Weights of a small GPT-style language model, trained from scratch on English Wikipedia: MLP 384 squared ReLU, an embedding shortcut.
Each number is 128 + 24 x the weight over its row's rms, rounded and kept within 0 to 255. Layers, rows and columns count from 0. The size above them is the row's rms in percent of the matrix's.

# layer 4 MLP up, 384x128, rms 0.17, rows 107-131, columns 64-127
size [103  82  96 103 106  79 103  92  95 116  90  93 103  95 103 111  78  89  87  94  88  87  95  98  89]
[[ 95 153 146 138 137 143 132 147 131 101 157 135 129  98 102 155 170 113  98 136 126 126  94 114 109 154 181 147 103 147 110 120 132 161 118 160 155 105 100 145 105  77 117 144 115 117 114 108  96 104  80 111  70 170  82 170 149 156 137 117 131 124 145 104]
 [125 152 190 153 109 112 116 147 111 122 112  95 148 150 150 125 202 133 135  91 165 136 132 128 133 117 110 155 131 152 105 138 143 172 105 127  96 118 153 140 145 132 114 104 147 101 138  94 150 125 146 156 116 104 136 138 124 106 138 114 137 106 135 105]
 [157 152 119 126 137 147 111 120 122 116 124 146 114 133 121 123 153 166  85 148 109 101 115 154 102 109 140 147 163 131 131 116 132 129 109 162  94  97 147 193 157 157 143 132 140 135 110 162 136 150 138 110 134 111 147 180  66 113 136 152 162 123 157 149]
 [132 144 139 124 121 152 124 105 166 109 155 140  83  99  95 167 187 120 101 176 132 146 141 123 146 157 130 161 130 136 110 147 150 123 116 128 157 163 100 121 103 109 144 159 128 137  88 165 157 127 137 116  94 118 138 160 119 118  82 141 130  97 128 140]
 [142 118 159 113 122 120 114 136 131 156  99 132 125  48 118  78 152 142 124 118  76 104 130 121  82 142 132 141 100 164 106 125 125 161 109 112 127 120 105 118 109  78 100  72 150  99 127 143 123 134 140 138 183 152 135 134 100 121 157 162 122 163 126 112]
 [137 147 111 153 154 108  96 138 125 164 154 142 100 146 142 131 149 174 147 123  94  98 148 126 154 131 121 152 144  94 102 105 118 159  72 135  94 163 141 141 114 163 156  95 180 116 115 139 137 131  99 122 126 133 141  95 166 117 127 119 144 119 121 124]
 [121 147 127 161 124 114 124 125 132 103 126 130  98 158 179  93 141 135 127 117 144 168  86  89 112 148 109 137 109 110 153 108 112 142 147 150  73 113 113 122 139 100 115 114 114 132 145 102 144 130 132 122 107 113 139 120 109 114 147 136  98 165 124 128]
 [147 192 131 117 128 118 140 148 113 144  88 145 145 126 164 115 149  97  87 103 124 112 139 107  93 114 140  98 151  97 115 119 110 136 180 111 121  93 138 135 138 122 142  97 181  79 134 141  85 162 155  80 141 116  82 120  99 105 152 141 116 152 145 146]
 [ 93 121 146 165 109 131 154  96 130 136  94 119 152 125 130 132 125 113  88 121 116 128  94 161 131 145 132 146 128 120 115 114 134 142 139 120 166 129 161 116 105 177 148 179 120 111 121 113 139 121  89 104 121 109 156 110  91 112  98 100 137 135 114 149]
 [ 89 110 102 178 103 110 141 136 100 131  94 122 149 154 119 108 169 135 122 169 127 112 105 103 123 129 124 135 171 156 107 128 140 172 150 106 106 106 142  96  79 127 125  84 173 117 131 130 125 148  99 133 138 137  88 144 138 163 163 139 123 155 137 126]
 [ 76 123 142 136 146 167 128 147 134 167 100 103 100 140 141 123 135 176 148  96 126 121 132 108 141 144 155 114 115 146 100 186 106 141 144 134  84 116 132 117  94 110 131 147 119 106  93 132 104 140 121 128 142 110 119 130 144 106 169 134 129 122  99 125]
 [103 176  97 128 127 141  89 106  91 115  93 115 108 153 120 135 149 111  92 162 160 140 168  87 110 118 127 118  94 164 123  78 121 159 127 144 132 137 149 134 161 121 143 146 162 138 161 118 110 111 118 127 130 101  89 100 125 117 160 160 128  97 143 108]
 [118 170 161 165 106 188 132 117 140  84 116 123 150 137 100 149 130 154 149 103 120 112 107 140 126 143 162 158  82 132 141 155  86 137 122 121 122 152  93 195 120 136 113 135 123 179 179 148 150 128  91 102 166 128 136 138 175 132 143 122 104 132 124 133]
 [110 177 101 130 129 133 192 147 133  94 124 119 114 147  92 126 131 112  83 157  65 120 181  91 123  94 189 147 118  89 184 131 114 118 141 106 112 133  95 155 118 172 133 131 128 125 104 142 137 152 136  83 104 100 134 129 127 122 149 171 120 153 141 102]
 [136 115 119 110 103 158 128 161 136 181 145  87 104 155  93 181 146 111 110 147  94 130 151  95 102 149 138 113 112 106 100 116 114 176 150 116 139 148 140 119  96 121 131 114 135  74 120 126 113 120  75 127 149 138 159 102 111 119 110 118 114 141 184 124]
 [126 124 139  85 137 146 140  95 125 148 152  88  98 111  75 134 117 125  67 110 106 118 161 109 121 126 173 109 108 139 146 154 140 134 128 149 129 108 156 118 137 134 134 113 156 109 116 147 100 143 142 141 125 169 119 121 132 166  91 119 107  92  87 150]
 [152 131 154 144 146 107 113 134 141 162 138 119 136 127  87 142 133 115 125 107 127 122 128 139 135 138 128  90 129 131 138 168 108 109 117 128  53 120 160 135  81 159 132  95 116 124  91  64 142 113 113  69 134 136 144 116 104 143 105 123 132 133 164 166]
 [154 186  87 118 168 119 166 117 147 141  88 158 124 104 133 107 154  86 149 122 109 122 116  98 137 134 132 171 119 119 111 122 136 140 132 141 128 145 173 118 140 145 132 170 148 154  98 177 125  96 147 151 107 123 152 133  96 125  87 136 131 122 101 112]
 [138  78 118 120 150 106 108 169 133 163 111 133 141  82 124 113 130 129 129 183 130 148  79 123  99 110 106 163 129 189  88  85 164 150 126  94  96 112 132 141  96 136 113 103 119 105 111 109 130 134 127  84 129 119 148 150 164 138 108 140 118 131 117 128]
 [145 120 145 212 115 130 130 159 135 144 147 136 111 134 145 106 108 160 144 140 157 122 141 105 121 116 129 138 126 158  94 140 148 145 115 118  84 181 157 153 135 122 183 160 123 106 117 104 144  47 108 117 145 133  92 106 104 157  87 147  99  94 118 120]
 [115 175 151 127 137  90  97 133 140 113 157 168 151 122 153  79 131 142 128 140  85  97 138 113 113 194 157 150 146 107 157 119  97 116 123 123 115  87 100 122 108 133 107 159 139 111 139 125 147 177 118 155 161 124 119 179 101 129 136 119 180 123 162 159]
 [140 127 152 153 163  99 151  98 125 156 120 119 130 133 124 122 136  94  75 122 110 117 143 137 122 125 140 160 114  68 146 165 132  95 171 135  73  92 112 138 143 138 107  95 154 145 150 145 144 118 146 108 147 120 122 134 151 105 115 115 130 124 105 120]
 [138 125  69 158  97 126  98 106  79 120 163 132 120 143 151 126 152 141 173  82 106 146 158 132 117 141 114 123 113 147  82  82 152 138 100 127 109 121 158 150 118 170 134  84 155 142 138 117 117 128 112 142 142 147 103  87 103 140 147 143 150 123 143 123]
 [ 88 104 125 140 117 117 125 161 129 107 122 133 107 120  86 120 106 136 142 130 128 136  98 130 131  98 163 184  88 137 143 161  87  89 158 116 106 151 132  98  95 125  99 132 162 130 117 128 151 115 113  91 123 120  94  86 130 127 126 147  92 114 147 154]
 [157 158  95  90 173 101 141 162 115 130 135 187 169 141 126 101 127 135 153 133  65 138 127 101 161  88 133 143  98 145 134 172 163 140 146 148 143 144 135 111 133 104 139 115 134  95 127 143  86 131 146  97 129 126 134 161 133 181 111 130 141 121  86 139]]
# layer 4 MLP down (transposed), 384x128, rms 0.0378, rows 107-130, columns 64-127
size [ 94  89  95  92 110  87 102  99 100 108  87  95 108  94 101 113  87  94  85  95  87  86  91  94]
[[131 155 134 111 119 126 197 170 122 152 167 140 144 147 171 128 129 121 133 109 139 168 150 147 158 100 117  96 187 113 135 135 123 149 149 115 142  98 157 120 112 117 113 106 151 163 127 125 134 138 156 131 128 140 123 101 187 166 110  80 133  95 165 119]
 [125  92 137  90 129 163 127 105 140  62 133 136 118 135 141 147 100 132 135 134 129 145 147 142 100 137 157  83 128 127 174 119 158  97 144 104 129 172  64 123 141 159 114 113 122 108 133 110  96 139 148 121  93 148 188 119  99 103 130 117 107 135 171 157]
 [161 148 119 147 106 141 114 172 129 162 153 166 137 130 137 135  99 162 166 176 116 130 114 117 141 100 120 127 119 111 146 149 159 138 145  78 151 106 172 130 118 114 102 138 173 125 183  93  93 137 139 131 107 134 123 117 124 110 144 131 145 104 101 115]
 [147  94 121 130 121 140 131 128 111 116 108 114 135 131 186 132 114 142 127 178 144 109 118 124 152 140 176 145 159 135 126 122 104 155 107 128 124 130  97 142 141 156 152 143 162 162  84 120 128  93 142 180 131 149 116 151  98 114 149 125 148 101 156 113]
 [104 112 120 176 147 109 147  89 117 150 118 106 136  93 100 130 138 137 153 139 153 136 121 128 103 158 169 118 118 121 164 116 165 149 148 104 179 119 113 100 158 111 142 116 131 106 171 125 100 131 110 143 141  94 114 145 137 165 135 139 149 145 116  93]
 [136 149 150 173 155 123 148  90  98 110 173 114 149  86 131  79 131 114 136 124 118 144 131 165 124 150 152 125 122 120 161 133 158 118 125 152 113 167 131  72 128 113 125 135 114 109 165 119 139 111 103 107 180 141 103  82 110 131 119 109 162  98  90  99]
 [ 92 106 110 113 108 135 154 120  82 163  77 130 111 130 133 126 106  85 124 116 122 127 109 133  98 135 131 120 101 112 103 124 117 143 104 156 107 102 161 115 129 152 119 119  89 151 122 127 127 138  84 164 113 148 113 108 160 112 121 134  99 124 138 116]
 [155 159 133  77 116 121 133 117 160  92 135 142 132  97  95 153 141 123 116 105 130  95 109 144 104 107 168 142 105 151 118 107 154 121 166 125 125 123  76 133 107 121 108 142 119 101  99 123 133 154 138 136 140  91 140  99 143 102  94 157 124 130 127 175]
 [116 128 114  95 107 103 160 107 121  92  82  85 126 122 140 113  89 165  90 124  68 108 135 143 134  92  65 127 141 128 159 107 147 126 128 116  83 150 186 150 131 155 118 148  99  78 147  84  96 146 114 147 133 144 113 111  88 116 153 115  98 139 116 138]
 [140 152 104 164  77 149  70 102 133 109  87 104 118 118  77  75 108 119 104 140 119 124 108 114 132 177 113  97 152 127 101 108 148 137 127 139 124 115  72 192 111 125 136 155 115 107 122 156 149 156 118 142 108  74 146 129 161 131 100 114 130 103 128 148]
 [147 129 118 117 141 103 134 132 131 183 121 146 152 109 163  66 121 129 145 130  98 148 127 109 128 145  96 138 131  81 122  84  80 132 133 119 152 158 144 119 107 140  93 136 115 163 153 164 119 110 116 148 105 145  97 117 132 149 139 142 120 143 117 136]
 [139 144 101 174 127 152 114 163 135 119 111 163 163 138 107 148 141 130 169 134 174 113 138 150 146 158 183 114 133 155 149  94 111 116 119 152 121 157  90 167 122  76 141  85 124 127 156 140 158 146 119 161  94 155 113 125 105 120 124 123 134 102 123 143]
 [130  82 166  67 108 139 144 124 153 134 148 126 129 123 113 135 119 143 132 120  98 150  89 117  75 125 126 131 131 131  93 165  93 133 131 157 134 188 153  89 104 150 136 135 135 110 116 168 145 165 148 119 108 164 142 115 134  77 163 164 146 111 125 133]
 [126 117 143 155 138 124 140 104 185 100 133 109 152 147 120 151 118 107 112 136 153  81 164 123 152 132 104 127 119 134 176 102 111 150  82 165 137 140 114 134 153 166 170 169 127 133 171 171 100  77 134  91 137 131 143 131  76 134 101 143 140 128 168  97]
 [158 113  86 157 100 157 117 156 143 158 113  88 123 144 171 128 111 132 163 120 121 107 107 129 136 119  99 142 148 142 165 126 128 124 141 111  85 127  75 110 140 131 141 157 136  74 103 159 113 138 130 112 127 133 130 100 128 122 132 146 151 134 137 115]
 [ 99 109 158 156 119 131  80 157 141 102 129 164 142 111 103 107 123 140 138 108 165 138 131 118  76 159 155 143  92 160 129 126 101 109 138 132 158 126 140 103 170 150 118 112 129 121 132 138 169 135  94 130 148 113 120 125 116 117 133 154 162 111 162 134]
 [169 101 129  83 141 101 123 113 169 149 111 144 127 142 123  94 155 181 106 126 141 114 129 111 155 111 109 136 125 155 106 141 123 112 123 104 126 147 134  91 116 182 129 158 117 135 128  87 105 137 125 133 129 125 122 128 131 160 157 105 164 155 152 131]
 [137 153 160 144 101  97 130 120 104 121 151 139 153 128 173 141 137 151 142 103  95 138 151 123 117  97 128 121 137 117 122 109 132 106 115 112 158 133  87 112  85 126 145 125 125 129 134 195 116 107 137 130 161 110  87 159 178 129 127 121 183 139 135 129]
 [135 113 117 128  95 127  95 118 152 138 160 156 153 126 136 146 144 121 122  94 155 151 150 128 139  61 140  97 122 148 141 127 139 125 144 109 129 141 132 117  99 110 142  82 142 124 128 117 107 144 115 158 171 139 110 159 118 140 137 149 141 113 176  88]
 [139  87 104 100 125 151 126 129 105 147 107 141 114 105  62 131 133 117  79 110 137 144 129 105 134 113 125 179 106 111 131 117 125 139 123 125 162 170 104  98 163 155 163 116  96  72 117  90 126 136 146 112 138 127 162 117 129 130 118 113 148 145 163 130]
 [150 121 169 187 126 103 142 135 143 101 137 120 151 107 110 143 104 125 169 120 148 134 124 120 150 133 135 123 127 106 101 135 108 156  92 103 155 171  92 127  94  92 155 128  72 141 142 132 123 149 141 162 129 156 129 121 138 122 102 117  85 126 112 133]
 [142 144  83 122 142 153 135  95 110 130 145 152 171 138 186 117 113 118 142 114 134  93  97 122 118 137 136 125 106 118 118 168 137 164 119 143 106 106 117 163 100 139  73 114 123 141 107 111 124 119  93 141 130 108 155 143 160 134  93 135 191 119 105 110]
 [153 108  83 132 179 114 142  98 148  96 140 138 126 166 128 148 137 139 135 121 121 131 105 165 127 131 135 116 161 140 168 147 110 140 111 115 129 120 122 126 117 163  79 135 123 170 133 112 153 135 106 117 131 121 173 122 110 138 129 135 184 130 141 129]
 [153  97 164 146 126 121 119 166  93 142 140 118 133 144 110 130 133 133 161 111 151 104 104 116 122 163 153 160 160 115 116 135 119  86 118 134 154 162 104 100 127  93 104 154 114 157 152 115 147 134 113  95 174  93  99 153 115 108 118  91 114 130 113 159]]